config = dict(
    num_hidden_layers=14,
    hidden_size=384,
    num_attention_heads=3,
    num_key_value_heads=3,
    head_dim=128,
    intermediate_size=768,
    vocab_size=2971,
    hidden_act='tanh_gelu',
    norm='layernorm',
    norm_place='pre',
    norm_eps=1e-05,
    positions='learned',
    qk_norm=False,
    attn_scale=0.0884,
    bias='all',
    tie_word_embeddings=False,
    parallel_block=False,
    init='normal',
    init_std_qkv=0.0198,
    init_std_o=0.0,
    init_std_up=0.0198,
    init_std_down=0.0,
    optimizer='ademamix',
    learning_rate=0.000253,
    beta1=0.9,
    weight_decay=0.76,
    lr_head=0.00501,
    max_grad_norm=0.5,
    warmup_steps=428,
    schedule='wsd',
    decay_fraction=0.55,
    decay_shape='exp',
    final_lr_fraction=0.05,
    batch_tokens=65536,
    max_seq_len=1024,
    doc_mask=False,
    train_tokens=673200000,
    max_steps=10273,
    dataset='wikipedia_en',
)
Each number is 128 + 32 x the weight over its row's rms, rounded and kept within 0 to 255. Layers, rows and columns count from 0. Numbers have three digits each. The size before them is the row's rms in percent of the matrix's.

# layer 6 MLP down (transposed), 768x384, rms 0.014, rows 13-85, columns 192-287
100:180204148135086116106077119126128105132155201116098149120175108041180060110118123111121098095128079124135130142109146134139169181134164149173116151141097121034143117146093124121114098122121155092153237103210141040136093154138094130048118053231147112132141093140100128108025123091146098122
028:121079077136152097183143141185147129093114127122147124112079138111115150172160082090091120146174066188117159125090130070175085122175114091226140147068116150091108094096121116161153118142067082173135177118179152135139146116135126163123159125115142094145162101162137160158153140094143131153
086:124094050071112161116140069137132155149134069151128122108059127124077129086112118177099099084087163052133119157118124125120128118155125156100138162134139152189151148130192093164138177144061166187083059058072118165136181153127141142161142156144150147149111102124123132164088093127132174107
155:125098067097141115123130121123115109125125117136147109130126110118162127124124127110126136119146071128124105139118149129114129125144110115142093114131119133052140118093109088122135132116135118155115208133122129089127030107134093127151140141130126057099132127117138112131170132126122132098
024:120162133091110136206086144157157087168109158110117118153050200156089038192151118139094114096111079081143162118118116183112157090140208085191103086164103219160131134137106153133108101158182131123103116103162160134075107118131112105136132106122168143088129102088114118177185101163110121086
087:170121151098091140111084137102100169088138086091146137147157127079095148154127168127130089132132130136131105128142133102089152167089145157142142146128069078074136104108098133157175134135183060081146149142096112077157048134125129127129085180128114115154136134162120170100121106145084179154
081:095125123154097122104113102126114161080077083090131087165140124185117179106100150120090138128174151098137084156088110114101098137103119070093124107103129140127152133122067192088104110136079137165173183153077104114136103086132124127127112117148118119122162166094157150110111159141158096211
113:130111169143092011108114131127144112133139190130131126140255118132191101120125123149132084109154092118125133131119128140118131143129119124193066133117133135008134099120042162104114128125129111142114255160203129025146069099129122127083141102125104080122129163126126144106118128145117093103
031:130190183141066136148122152120111166117107154129095085161152173120094145150070099119103104144142125121127132122069154154081127104113148093101157099117082125128117137105138109107118163225255111139145162123156169110145110139087085125171130112107130141118110140141094106141122153124164174123
100:159122015088134161108117146135107109142154044136128106132104073121125154124151138148138120119138088138126112139118116091093105165135110138098116132134127155104142118112122079172136112116131102153088187127068102129120106132094151155168088129061106017090123123110141157106052099126160131082
123:129137106075172130134175133129105129114107114183160133159037119124109148111095133106117091104192134110128137106139142161148152135173106090064056148124153179110089114061125136162146168102164120145102128109177106112150039125159129119123122144135120108146102161092126121145101164117075160119
040:104091074158137096180194103201108158166189143121179136133078114072095205117101125106103105154209083122117082099066096133133107117154097159143134118112119141093166150120121105156157164174105108200077111153130150131121148122128134142126139147098089150126167162180085100173109215098128104193
204:134070138115113126177161150094139117152093091162116126097169129159168138138142089137107156103192098147122190059136146083079120121061106103178085167104124096125105137158107138101141123093106097114139176116109113076120176127126123141112137138126173126077126159169074122078093153111163103163
217:144130097118170150130078100085089130133117121167045119100103130108106160134126161149174159099182151187142108088105069092151142129085122109124135083128187121124151063172130114169114129112135075077116125153124092137168121178190108155155154152151165158112144126082177155117149143149105118197
171:138086106074124109172124145121123091135192084112074120123157120143128090177141164180164131148133111054162214142155142150174141123130144146161122188154140152066172149147101119122142129130090087104155175120112089152155094187172177143143164108082115105116116157068093156125113123123146145124
051:081167163118123144205144209151100152124096110141123094173116210104150116120169101128059147127171080127124117127124131172101117101153208142125128081107107102102106171171146082171122157175177117156169152133141066119187118144083095192154130087088100155084163107114106132127160063118144090099
168:130107056129150201113119136146099137102100110096091107148122136188083135129096124120151158111036123118155075115110134097131120119122141115110135110088105070151121145129183094101111176136122118138122119111025131162104129131106152110173122155131143114113142162159106126152104069167156051146
291:133146146136161097098123127109137149105144145102090130091126146126154141071148117158136202108156140075065154086148142135173079115118126095135130111113136211122131109125098087117132136154136121090057118131162083163116147166137130143151168111171190107106176097142149164119124200122106188118
050:140162146104103080153147173112097127114067138112154150131135133178123151083136095169145144118173100074130125172106125113085085125062100116157122112112108155160164119064113162150139159087099153111101090132117120101140104127139116137173126041116119105129109149159175181164106094163116128189
039:183071096177107091080139113121140145107171093128112168060134121126151122095143100133152094116178148160109101140143175105133114108107117148160169159131089132127125119113127120112123203087139085084175122090091131128122111151110114138144194127103110161191090147183146110126089136069085075131
177:168106092086134124133132121131124164163163102083177116105141141086072142127118128141132132151109124126168123145153173140127081135170092029107122138154138112159181139135100110107103092116135145189161120145121154110131097149099174105138091132109122141123172124127104124083117140128149118120
200:134141142095102110133146122103120067169188135131133138116115111159085125175098114101101126107102160179105131101131091086095117137092087113193126197117142158168078133120113113129134145085151087195151080117073164097113095141102112138136142121071108106153075109186148109165081117084171119152
029:126103090114181088137121134144058089140136172098095120076152152136114140187122125149148104080126096120130149110188121168111127089174137131180125071197113189141106156192092149152164125088151148189080142105096102144138176097088101133096163132137079067141154097126144119151128118116150209122
124:127119195166125089113131123114140172112152153133123117106116177113108156162136156176106128102099187162171126125136127133145128108132111036137141112142142111198103144198099191114114089140123124125175066090159091139130213095066139136086140123146125194175132109077143149122207152122149110105
042:150125152144135075132133142090116173115133120121093069158200129120082175104130159149175127166080155077109170137157122143163136088129126160000118138108172131157033150134109130151151134126183142172094180113113102139202154115107089107139122105059137100130120124132112122125061174136138185094
140:125142095060115155161123113096125134099107139162142144146123098205189096096137121107166185074108114125099085132136082128117168156116142089154249131120101100208157078140161089117132150165202128105118102187110111137119104160074128116152089108069139097062116138147140112123140131141161120220
035:111091075103137109102132089146129126110141115081180129081159131151143154143092210127147122138087208105124114117112124132200160164129101162129107141117116132117169110110163137187138110112107115115233117117129153096158118148139123118144110178209106166140153141131129170102099162117156149153
127:146119048096154133129156102127129074136124051141109105121108129151167124123096135115111105109131082139114073145117158099121120128104120152162133139138152146063124123126142064131146121085151127151121231137029112087107037122125117114160137167112119062086131156111134112174144131138131126155
036:200145061140131129121130098156120144127162166094111169081157064133100110097146086140123147163177141116107195139123106092138078105093117096125116128126097129165099117131100065162154176114134144178126179099053128160178124154107155112144149107073068174146139096129143146129186193095157125153
085:105123146102122120133132167112101132138075141122067083151086106112168172076104122148128157121141156156171084131142163123066147153117171109137193116131136093149138161139152128116127130109163090135107141134093030114107132159181097125182108131096133112065139101185136120086149128110122121187
151:063115154139124114126132146123153092086112158138154141134219132146139126121138097130084115179176100091138172158123111126166163155135115090183082122173117088032135150143118156134115166119086144133132159114198077074142109109165144126134152095150142141154118138119131127136061103111133095137
090:135101081128135089132165051120117124125160206122085130126124070084141136125151133100142115192101207087167140120148117110178156099105134118175136161093151095077122113091150108107122075080148081182148106133126182122124119151131159141155195083157062111151162123151131153168211147149138122177
038:141133147143174153100103082119100096158121173107168152149081118055079142107047125143149125117151149180133107150074122115134134161189096106135105133112164106130117043119110108106134070142108187136068103153146176114102070093107136092024107137140158124129094139109110140130090192148141130194
023:066108103092104145100136083162152113162144122139204136149097142203107158123129091122108113127123122152094152105126116129116132108168083087154147111116108150066114127154150092104165143145067150162075142133176071103191140140106121126081148089155096111131102121129150144112123190104118132151
034:108102145186151149105090083136113198090186117070151104137154110102141222098103106098126100081165099184092064095078123128128147115173104171208179146118138093093113125113125095118108152171148117133140153126142124079146088120128111137116089160117126192104139158145152132071025174091115140181
054:179131118196163099133136181102095117091103139126172146097093225092107162095108124163113087073129152219111104106139205109118125131168132116170114144137074118106082131104116126146141098164088157092126148143147115083118150138101114124095195097163072171177123164179113134103068154132123111178
054:182062038110153124154096148102119113109170030180108112042130128144136125159122141108161118129109162101088137118158169143145127098175148189167092138141139126129138097197148123224142133094144122091159203097082171071170116101126083108109134158135122111161127113109171129180097092143109157070
232:126090151131128105104104104115116096160108199170120061113151157123140130135116153118141143068156121120142131140146124143115176111114129169138110141141144141068130136134071160158118130150121136132093208128088172110122107061148106093124064093125073152098085176074152152075109094117114100118
232:108127117149124110132101105156144177160113233101116133136128146152124125157135129193075212086139128130110099106103102107156110127121120132140111118051125167138137168166128113143125165152112181144064182109089136111057180076066162110088087088163162185152139172162149119089129108122134135069
073:140106098149136117187144120146135141142153157126124149092134044095154144096101129116134124127214108108110087188106143124118124131131142136169147172073086151154152120042097159135082149129084099075130156129073180073145102137121128144145149108138089137148122199182111120119141130135088043230
076:148139114128175066111138174086169117148133100157139139084177093172085093165153138144137125149079106133109138148172157112142143076102189062119097144111112148095129133133084127163105144068133133134117202064130177129151139176135133147201178094080085142085142112093177159104104044164119149076
094:140147093109153157113149154114128120106079054133128137131133135090091140115088164132131071100072143116165092158110131126139113163123125057162124123144150148217101146126137124138132171101187140156113118111059142122099214142115171130169141145127142138179123124163115133187170136132151137183
024:164144145095106122075112098143174137121137144118095106152185163135142131077149115154087135140102120071140170140132115150141139161112158130000157152091121092168115097179100105111139121097181083150152158158094117123136144160123120135093094139135111167122130096095171144098110169087125122099
039:120104058132153105130128183126161097148169099138120129093136123166167108164105156109127071119137124162143105114205159133089111153150108154095201134138183156185126121143145169078082108134090103072095089160152096122090109142117124124102144105148184123103135130167121073153160101170100077101
022:115078065141110086165102141153121103210117147100128180116136166115113095161084120101098172106096116203129123155103194088180166135074135118064087139091177130114107110132065125138142111135146136095145129103162191092126068113133135140189133150121128128101104161149104244155131102149142158141
024:145095114156152142165189100173103111070124130110138120125161082115106164144115106188095173107131139133134103073166101123161097064124142118093126106120095110076157202131095128113131133114118113202124152085119096128086177127120166109149128078072099074135112170163148121086082216129119141090
050:161137039126140127126127134167102141117099101131161175100117113107082063158152127162108179141110130135165126106134165060176109096090098099056068096113103131121192180116135063200138133076121153148105132120123192154129119100142145120173118132155098128096111106126152198147124154101194136144
095:124097086152120145163151128146130105121201188144175187082127134072134095125133122116109108080158058207094106135140155116113115118127143117223100133129088188100106101075094175116128076124087098059101088137120142116105096103122173113116171128174082141151106190145119132122132146131103075160
066:137126112162134114121172159105125173100102152140123134102127095081092122090093117115141134129116172183099128157139191093114144152107124139112110108110068096118126143066104111166153147088135162100090110092116137122112131152176136100110148105044095165147105125179118161111127170087111113167
121:128133008102101181114113103126122154050126082121062126100094155113161149138132124143151082139092131104130135145169103147138111129142115095134119099157096101119134143152129104165152125129067099133168190131108144116128113123123160156132149144189145095070151110148113127150081150137099144071
199:153138137155162144138108090146184155142118168058088125143107155128119199095148102232178192100141119076131169128151094121159071127113138131166139076057115164091131098117141104120098177128153136101114124120159169097088186108093139087113146095173164150169164117139155117149157184141133196066
050:115123114114102177137104185149172127140143086158133164113134121161144108179197064083148166132187094094130107109150173156080134084114165121230122084146089173114155112181122101079138114111146127106085145108182095128138083156123138137147112111169148132121073115106161144121152040099106146023
023:213182159139138142117102138102146108141103151127077156142157199144129133112107066176096145177163114093157186149087137129107124104091164122098120102094080136156060142104154069075113127186156118187083196144124133145203096127069120169165093080118100163085119118167119120160108110105133165119
025:106104110108142174106107072134097121160105055146133151145122128177132134115129073154141173109132126129091084051134151162104159135147146090060134105127132124065177160182150128111136119100109151140116143135155066108153148153143119099078081132147111118105078170119169180116078169102122107125
073:158092099145126157131127185111115155113159111107124155117161070060121088166103059096113153077150168127120075126175182123122156120141188142150090163152086097116143138146084069158150107122183117070106119159087116169113063124149120128137111153099107102176114099083133145111166143116122127105
113:119126075099115161136178147148105115114101092143115049128079148146169143065177126103175120093107096118106147111170123168140141081143084136092047116115152120085093137108127132168115162153185194158139226116146117101168079081112151160138165208095127047133082143122103146145173155107093120053
114:165117106144145112110146163148144133078125092119133120151121119091091118159090152128118128195088139093149111154112174152120153111163154135146106103147106146105157107164077147173125146125190082141061140125111142110117048156104119121129160094125074127110121123122158113097096150092090124145
028:136149083146115105088126066130159134146152136119098104131117148188118117116076101146074087126085107165124174133110130129146151116119114057085122128114106142101073144170097133151168147127098149178138143065086174082128147114130152076125158167155110162150153111139176174123089206080130162124
089:103119105092124169126105103157135135129136042132082155091159133137122131114153155140172161115173119119134148148162114125090128131140093136132152073104139157074132120107140115115138124113135122103159095089050195035082079128146121103108141124196118120107112138154179194121145144157160121133
212:100153114127117151116165118086119162128129094103149151129123101126104124136100091078094071131102119183176117139088076143096055109137118110040119162099143081143082112090149089090149163068129122143177081130112135114123124112083090114134153130074116145143144137156126106162129141088164140119
152:148091035087126145152074146093102131159154090174095132123130077194141088111120171117163150087118130170117123148149100152111145112141129156118205131143078106103167160059120140171154144196142129106155134154109159136137011145075121180122116112082153062107107166110159148133126112117100097159
126:122125068101136065131140127116114090108122116132138103144171113118158138117121112120127117124147075136110097135132163128108132130135122117174112125137129138034138108107099113128115110124124121122116234145106132076154000097151098137114144146161121049081111135120159124109137102124106131076
040:198124137157185136139099141120098168108165090159072137106128128113131160042090075126119140114154116176111141174193140117140093095172109160174109145128127094140098106120098155146104157086121167114051175118108125110151118125109076115050087136062155174165128130157120081112124152115088048170
045:140116079159153092104051132178148081161164131095138109080099185110118109139083089155118090103121063180104099100076114126122082119146090101179158090130159123116106114152145096152114090138152169141143171095138164130085117077091099125194153122116110094142139123133167124178075126109154157086
068:126170170145120056121141134134110114118159119144101163144122141220128135127109102184129111110104100103137125126095071114129134165078088116212106138121091171131119109125125130156088211122098129145130195130068136115137099138121136112158145120136081105176118135140162208171075174131190150179
107:166122109143131073090152145123112126128134116142131122132114176086081140075129140129171115152094156158131138187149153123100094134115083198164131153110124190131115131127151115205151126129166110111093235091118119141138065106111100120098080178095062103143098131097150160172120146133132174177
020:124126130158202160152190071125094139078125110110181176115137177094110155153129137221144185151166116098152153106141122131187170156146119154161148116146106123181064151110131150108099076151157178110091135161184172154127148090150070138027093120146187180131107179166114081105030106150130100180
046:142136179088127070151068200133111124079134133146121098118129211168134160133128122118119094077060135175110139112081154124091153104114147135234115129165095113090076149115192144143133185139124099088198186125159104107127146123091084159120123180092069090175128107157152125157082098129137204124
035:140119161150149125167108098140108131185143136119118154116044078084099115168166056182111120119188020111148118162101129152119131097137178110209103129104113166165149099113105114117141075123161178140097146130101175156108118113105103158129164122087151112120125092119160141132148094129119110166
024:166155122110149149182056164112101096174159163116154142085130105160126114120161088157109136124177021084131159168145093151120106098142116132132074080135143180162116157126096085128110095109085136165011091168080065155114131106094081107156091087122120130096142111115130134126206101178109143112
116:116131126115109052107110133122138088126130161139127150116248123129196116117134120128124114129142096138130112128137108128115140118119111092178093138138121129041122120119079136120104114119135124152093255146161119030152037075110105120118139128102121072077135126129122110111150145127149118077
037:125114103136111122172112172125167131172236122171143145149102135185122081146180102056084112152113069128081115109168109103115104133094136161166142141147126144092085125185092079126161159146119077066050101117182107164093132153112178156167180116098124143113116106112130111149197076142106116097
199:120131153139116180059125098122152142139162146152175157107114170128115130127149128177105165167129107042071192166098143102099147116085140134080165167139143190122114137087141103123177135110167168128103150120119062147121108145118108142131170159199195077086142111161153189089125133094110180145
# layer 6 MLP up, 768x384, rms 0.0228, rows 14-85, columns 192-287
038:080154174122126109050125122148043092162128126122091019111154153140131174154128173148166126135146163092225115131133156139090160125134112117150124125114145130135163184157130234043089183128125147151077114155149106167140094127129153089106145127139095114128107144130122097124130149156117176138
103:149111140128110141110123177115079149152136139115127128166151168055128121151112194093106127172134151101166182097106095110132115199092093122083161158145153102162175104142142137173169114174132110160123102152161142107111076126138113136092083085114127088065127080105165069115115123152115139152
121:113176171145104090135148137098148190128128101185156087131208145138075133077174149120118144145123159089082100123138108072142145122081106159186139139154145144129050115122179184111099142136125130101114147080100104154086169075175154118076105079097078183145107133119126166129227115126128101115
030:090133135127161186094218052187132128104133086108094097168147153123175179088095133176112147146155126145110110160136149185156148086110123145150092177130124137119101108073106147076120194159126157145144120170135113104130122125114114174120085148136125149156166128183140119072124146107124125134
080:113104164116179108183135124170154118165110145174109103166138166140188123128122127143173144169138146147114182133108084087133082110106159163164150124121153147139138139135123138104134131157112160161101164081172129138111112085132148115123119165133179177111203086139171102136127136098150090114
080:181184156117134139159115104143166112184142132202157109093119117088138109196183125185141122105139120143085134109188114142218121066113161119102170184146198137148093142214139091203143144114120131123130162111111137138111140143133155128080135116158154140148090066180039140153141077158100120091
072:117124097117091162163124139131164108144133093131123113131110118084077143167065149110166125112092071143104130135099129108183089080124140155171166138115158119094116145103128116111119103120137175092113130129105154122151104102072178176194070150086078142189080168041100167161035147175179148164
038:176164119105115095132156092161130138081191100134113147101100169155147169155191117079141164124113161147103131137152076051121116141123082108102145125118151120133104136162132201170134115106098190150189167083122096155120214103153138100112133167137179171210129119125116141145125140087146098118
090:059151136122144132134163176136196128152120090131118163123145158156177131146110168098156141119138153144144129106139089104138144160111118177139143101165089211171154167095175076102106173159138138152073112118182130159145192134155136088115160113149194181149136118190115106159133128142116130141
153:160113102118101067136156177113117101118136165155079095161228193122170139126139127168149106123123145078103132101121132108144083148139115105149125070096133117060193132173076158166130179121114118160148177112177154065115168066185173115142110131116067068125121111152131167129125103138154111134
049:116158166139112108108080078080103120092131136137107119107139236187104097164121130147150176154121153123174152160142133058138148089127119090105127099134127127121144186098144147143127137087128165110118098103113120146155104126151156119151173072142169115157112127138130127088120099150145152115
219:084122075137166139110074097138155148101086154072150160147133147147134142181096157112110140141121154139093104129122077131107139132207173125131133071155106153136225107156108168112093133114127186156133180153091117100113161100123096104142093101090084126137129163086177129137137114194173172122
231:106097116133132132114137124154166121085098201080148124134121116149117118128098106078166115076092142151194088159109170141119175078190186194125117153128170130094130166123143117138142084128121130159108139132107204111134145099167074109099103095153083156143148172169039108162125101100124125021
176:151188139162157145111089138124153188162094143137163147159139157202123154090124152162114117117144152198122092164104114133050081134081115077144132111117106164175112104108118104148154093118160170178059123092137167111083171064099111108090097137144173161138112091183139155106127184128095191078
053:151148132138121111143092054116123116077137115126084149114121099181162112128122116109176121098092184114154127150127154229134105163138115124091109145154142156139103143129143157139109152122116174110144109121158133106112126140140129079114111191123115123255059110129137133133137174096147183161
192:139161129116063114124121090129174115100088078129162134099135104073154088164113064108159133161150113111091100080136166128160205123181158160116125130177169070139092129127137128132096099127113108052128124150146103144062169188175154180108164129082140097123169126202143124116124071087178126134
300:095096098119201124140149131124123099171140119141134121150130123119124137136090134081196100143068193157178102177107151137139159134156120134118089120191103094129156133121129121153142090122151155151138118176121178142157118124172130130100126122115095138158122147103109060154127092137126035131
059:051117141110144148162122097090125142085146130121070107121099173117113132153092128093133081127090149156184121087153086124200139111170172107132135111133210097147119157213132073112113136101106136168096116135101122186105168117149162099100127185133138164131131081120105118158125179121099115080
051:086127133144156115173112117174145165172082144088157019166098113169093150155144130149131139136115126098207170117109086083139103159109121092139153109138194108117133190195146172105147177149129186186097087168124157189131125096148166071172115168124152112099210130120100112144102124148154150114
166:139087129114152123136180164127131067133113128167167124127131150153213131139114162120164158113161123095066131122090090125074145102054161139123126135135109157122125133150128117118128125136105178156111120102132155144122119164130074132118166074138136126142142098073170145125125122137123131163
199:155154121125105148188148084155109103177039076141100117129132165138122099114153166100154142179143117153114143159188159095084152115151140137154106103136107092147179128199147180184143118185082151111125136154143119130179113155208157145120148097177141138162155125092127204123129107156059093121
040:047137151174093153096119076136150109123132129113211111151115191136133063213132117133107156134122187106122120160171147029183129121083160081161104118116108104163132160113147081105089215140116138145077080166121111116140124140173149150160163133134162143147109143140147121096153096148069134119
106:157143086126113135114148095116112065132131153095150135090096066113138157171117155066131161142191098038092119149105103142114104137098117155096112146122106137088193141106131082127122195132120102188184160190143136159096092112110085144177117061102114111108102092135123125150128126183131167123
050:163106086103088172153115130138164122140133139144154255071120124099154079152140097106116140077135167156050128144158110155111106146125136139038147057112080135153133046132148095187151150118134105094183143108078123102150140142133119177120128152125149129160108092102148172094110102108132072148
148:122091127188139130102162105192128125165122095052166101103114077086095165126139162116105103115129071083112150086078126137127092123137142169126085115179144145080099123141120087085096101072056146086107128112122122213146140144203133106112195151163138133196172150136196120071133142084072144090
042:178099150119127175109073174105127149139131155188155082156151094092150149165079119098115130092159096177089124103153141170118139051122159130119120080119128131109130067146125144115152071138125055126105157166125096103123070142098107134098144040111128125115086132128116143114123146131140074145
098:080163143167105132134134133178160117151117162108179167115157155158180122120177112152158120154101105139104170145122078126152119000123177149166130125126137093137116151150127177145080095191130157110086108107168152131156154113163127080126122106125162146170137118146111101122141060118086061137
043:030118204138142114109098129118118147167138164117172106116075180144075136209184169101128085081115140085182128143166105172102132135109078102166163148113153095148130116130157192095106111135133176170110162147164130140114162126154180094092174146144128078133161221121107128122121091143104141128
076:188137171148103070153113128142130141097085117109211083139133118124070154167126072056156078115134113113125170066131154127194115065187150112080106139153123129144136121146162103163106118107144123106158143096086148149121136153123168145137128107153142157179039134075149142185115112121142136107
156:135130042116158174131172122169132100138159146109079104108126128122146117150115137101143155093160064159085103110086122161060115162127202082160213084139140094102141123096115111099145152107134119122079250170111128165100089125083109099176102136075106129107126118076150107117081168126132123194
083:136139158160112142124117184073155155185136184118104115124087133103150158062142123208123058094178144162107160150119144069133137144149134123095150105099138132093101137168094114165129129103152117113100147083159135089111120127141103128067041152135147187111098101094146147118101117149132127118
045:098162066107123143130158199085108133159145100099077113104156128143094141168166143091123169165116097118148138123167114152103129113124133124140104151130115159143171195061145078138131121095142120103145129070132135133146184128155095134178138133150107093084079084151141125129178081203123178095
034:080110155125103185124096125117048083106114135129112088126221085119125018108138124162121131171134077114105120159123156067138154059131123128078093147133089133130132072054131131117122105122132111109127156132125115108124105157092122151151137119138123078164089101119099145162185122158124124152
042:179160115134117129132149138071126110152131117111098053104144159144081167230155123108137167192111148098162160107112058138089113130079138104112110120133130120111179152184148145189145114116120133143130139124119130175138157138146164094153179110144154090135147131125076118162103109155127178103
063:064116153099169122144088140135101148165108140156169091165151066169119143194148136045127196167135153075149148133146049072125135109103160140176110105157161146152118150176155193103110197119109104160089115132147142140120124101118098071151083130113167078112088072125156132119127130143136160120
060:086117159151134137088092115169141150211106150123141130158141162184164167172121160186100111131125150121174135071197097109146103156065143104152121149134138165150112125137139124069078106146082162138066112178181102163124104120138104062141156140128134115124159143151129083092122180109143117153
225:098188139146120115134158112094107117121167067119124113101127179089147154131144142114111105175161145133114154143135161117156098152125085085151109164197178082133201121130135108150132076139065105110129155208133081174162134160140116153143142175102126084113090043107151186149123156166125135165
231:080150124093160127139131071115106145147154097079147120120127121129134163123073106072125121167129149128164050088094164141208161131157096119113143155206114052154137092106119141097106099133100168140149149133141090144144106151190121098113174177088101096126090098125104113137120096134152131154
079:069165172110166150132105101138078158143120142105148079117106238194063174127168145115131137185111142099167160099136109125149108101118107115141133123128191118149070188165156114114119116111140175191096154122126116159127159116146189073095153154138179127125186090125131134122132164093117173071
076:089119109116147159111130071186130160137121130116138107185157187151141134101154150094081103076153102098130142108093085177184158117101088126106122105122150144168108154218145149077121153138124127165097169154093108126103110127095092118125080184138157117178164113141082105126136157114112116179
108:068150138112100148145069125111128127161117157055119101124155098071137108164150097165112072099103155131155167136144147136126120081142118115125141154119225109144170112161046146210123092178107165165171158159130091130179176118149126176118095096114155205175099158153112188095096098102118140118
033:108145127152151142112087160099100147129141117127146048117107066100151130170138143123140112073117129176093099094163165034092118156114131127111137097142084140108141066065137193132124153133140091095147121124127149094133107134126139119120155181121101093130093127131118135187092120156140095152
044:088092143148123059083146100203149110105086144163203172191157086152148097023144105162103190167140128117099149119099167033136146167119168113115109146154057104110146170115143110135133150115134214136121087122143144184160132128131157119197129163136124091157112115153111139147145153119126188133
029:151135109112137127113175148168153139104158114133180000137154066120176192149150161119154152121157113115111135137102150076112149114124129148145127133124159164125119175100130139039119127152124109129106142144144080107159096106120103122110086114134096166091111127142157097125133105155131133139
030:109139186128096151173079115128155131117141127143115107134121100129084116213141135109177101131133131103142111111151073153157155216118108104113129104115161105144168102147124143150132113128129118108104101107105146149135111132141127135100159099132176207091132087119115140147143114138131155140
055:105147132118128131135109153143157088120186138140173089113173178112113168174135144097135096052150145140108138137178126120111160138146139163161152175135160152123159096100140147065068195138113122127088156175162092131131083117123106089084156137119133145090150181141152117110121099133098111119
090:108176158129158095135120117158137109121125138089149121155162133189105159116143150102121167201106133086119160127120089110146136097144121117180144137128160065141138211163162148095116156119131170148073116121130143174115126110131116096119136114139177111096165091162118099123118123123112188115
071:116114103095159122139092123166137149140068140114126176146123155158100154098130130131116074069129105107180161101147039151146124098155074122139124124132155147131138125135144151124099145138115125142134116125133123153125092098088142117158102132159155104107174186095146094132106095153159122129
134:164106088115135106132173158148129121219149175157157079113149125175151119094085089093176107177146118115149155114096150115137137133098140066171079128140132114152095112120091133091141104066154137142108140146172128107129108114138168146107173072159128110080087164051164117142129142116119123114
175:097133138160078134115110151081134093079209183100110103140110088108125096101174108128104124133111091125113181112104052138116115128141120135142160152047143170146138063133113119053140148138131137160145137144098119134096125055136189090155097126133180095087144089148156131087130121090163145084
055:080132197121133134155133077107115096114077130025066048155129108175141169174124159207120159162106125110126126101100099099122123170159149114145140145141138090124133164186145165137079168131126156157098133182165130178102134144099123104141084161141127115139167122150114086161140162065145165137
032:036156127100137152150131102141121158101166143113139081104136134207153145255184136133154146093129146125150130109144108071101122182140098101109119102124154105121146135109146147168125154127117184159143158098129110134140141125151136091101125204143138130188131112126140133137141167113113112109
032:146150160154106123173084201055108092117123124071142107097169142097107046255098151131134095175098145141120103126136124000198116091123157122098135156146153154133124091067133078181120115124109090104109120136126149121105106139102110128147144098140130118115140102128115111147159056144110124111
074:090168122127156095158120098164109107158079111063116126148139174164134154139163178133180110145120133114163157120123068162147114138133140135149176142128153142154107116128133167096127130143097163170088130134158145153131123113085101101169141158149139129112218143162162105134133087100132173127
130:120105120154137105104131119093141121131163197151142111099220128076133129139134104160130089131132129120161129157130107105124125158106109076190082132141138095094160127200067150133127081098146119139108206122165096095143148100132111122148113134114088102129124137158147123112069149107120111094
103:140155172152126117155133141175165126150167119092107112162108172226138158119153113171111101091129146116075145113146039104159094091081124104121161120106144108179129110169154158108111139097118168119127136112165139143089149093143133110101103209126195119160174139186127144094111121150176162100
039:113137119146134173084137154106112147195109129130205093159149059097171149255157144175148144099161138132171162096129135095107147148100144115149128106146126122112179089093128185110103226144152080138120090161117132124156090110109147133159124145137140094155147166147115103172124077180105124138
080:129163151128128142129145153127142150155135177125100156157135168127152169097132109170122090201106140134132155036116186106139073084150165171113156147134148130104112070148130091124116182151121088136123138180103095178144104105154127129126121172131175136126126106134135117172147095123131133084
191:114141116143086135133091146063106127178115157101140124198129140156137107138212172167168083144102184177126088130145168143086141148094110154132112138149099113096196150173156163157199096207103176154182143152120179074208123118166186157093122138090072186154102147112156126139150091155087093117
173:140173184167126136128128112145089143162075109119142120134145100113105127078131134115073114173126124093107179148118112110149087127157095137158086140142173101123122114153114144102078135087086141113112115106117107140142155129133162100097146162133108135149131143171171132123101110118104112127
087:134114142126150150159128084154151139153126124181119125137182058208052079170162129107126103079108130095107104121140129111156165073143130167128103130117133134137084152179100148076121167102105066152138050080088183105159168086161103148117069056109144171183134123152136150122205160120144100103
053:069124116134151142134145151199101139190125154061157088119118201187085127176141137162139107141125149061226136113074074174117104166081110114143142174134141146170128122134168103114120149137101169169104100101148153191131154118133154082170168154131120117116163135117133113111162109129137140102
052:059164133119117139139183092121121112134162107124123115105173065173134152229173127102153191155112140094174144131163134147102160105127166121165098100150121124125173185116151130131101208120111134159108059161126096144120099122169088097130161165132140114088121104137103127137130097153114168126
068:101097139093108161163091133119153133102142139155205104095138134078166081193155114106162160140112164160073143121158142090160126084141206138121161113113197107160151139135147098140131154112130129162087144150103108095123115115128114124111148113100167131107158128144130137125136049129050087079
104:070095134100098128157149176105098132122194166171094139133158140145164123178091110137134105171123157104171135095133138100132160110099128083140106114120137111100183180104122133101101166113095084124112135092170114085154133118128089137153162080156213112119208106151109095111134116148132122126
032:069140096144140143161101130189123132176154142069158217156107164143085103199110102075101152164117179120172125114125090039144126113106166132179149142130127147132141158149156058141155132118106130159113110111146114168125170142132119100123131149126139141144155082142166126098121158145095137088
049:133130094110147164124101124177176162130135119130153190131143092104203126143116103096170146134138144101202129139141088087104095160123150133170126068122153164158178128129086130087130111167115127162074089114137130108108105101159088111135164068111140185067128144071152111086130147120123050136
051:003151112140141137106128084112103159138141119067169100137116231209079113090096162112119117146098183124165133117092143064129112123098128109117134200126152100122100232159121066076105235110104160151097116156155119171139136129124157118117131178157125134114179090159132096088116142133059159086
029:106118108189097166090153088137156122102142127089102111126171255193101143221126153186117130155149157112110113104135111028177171125089126104104085141132122116119120152107158062153105143127098184156094099128138105154130112158116198119114154150147123077172148169151142126087174141117061152114
075:081090104161159183135137146153104145119085080160169141111144114087123143113121140072123123078109134127104111145110147087141189106160128179114105155147158156092153121107124133210160129072138114175147081105077162122180109135132100123168168140136125158161111105095076186159091149153093097229
046:129119191147132126120194082179115120139079137117112030157125067161153116047122157214153160148152123087143140156083203143139164157143133144111139098128102106123136109098113183112119140143142180148087104160164127135140107144123130127127098138125119135181199152135131133116133133112145125170
219:112084073059149119181091105112100115181141123175084158170118128110133148162105153111201109082137177135176065142118153121157078132148092091128125086117109067128147130125148142110083062127138119109169120094148116154117123133171163138130180124146098136156148131147121065142122103165149131110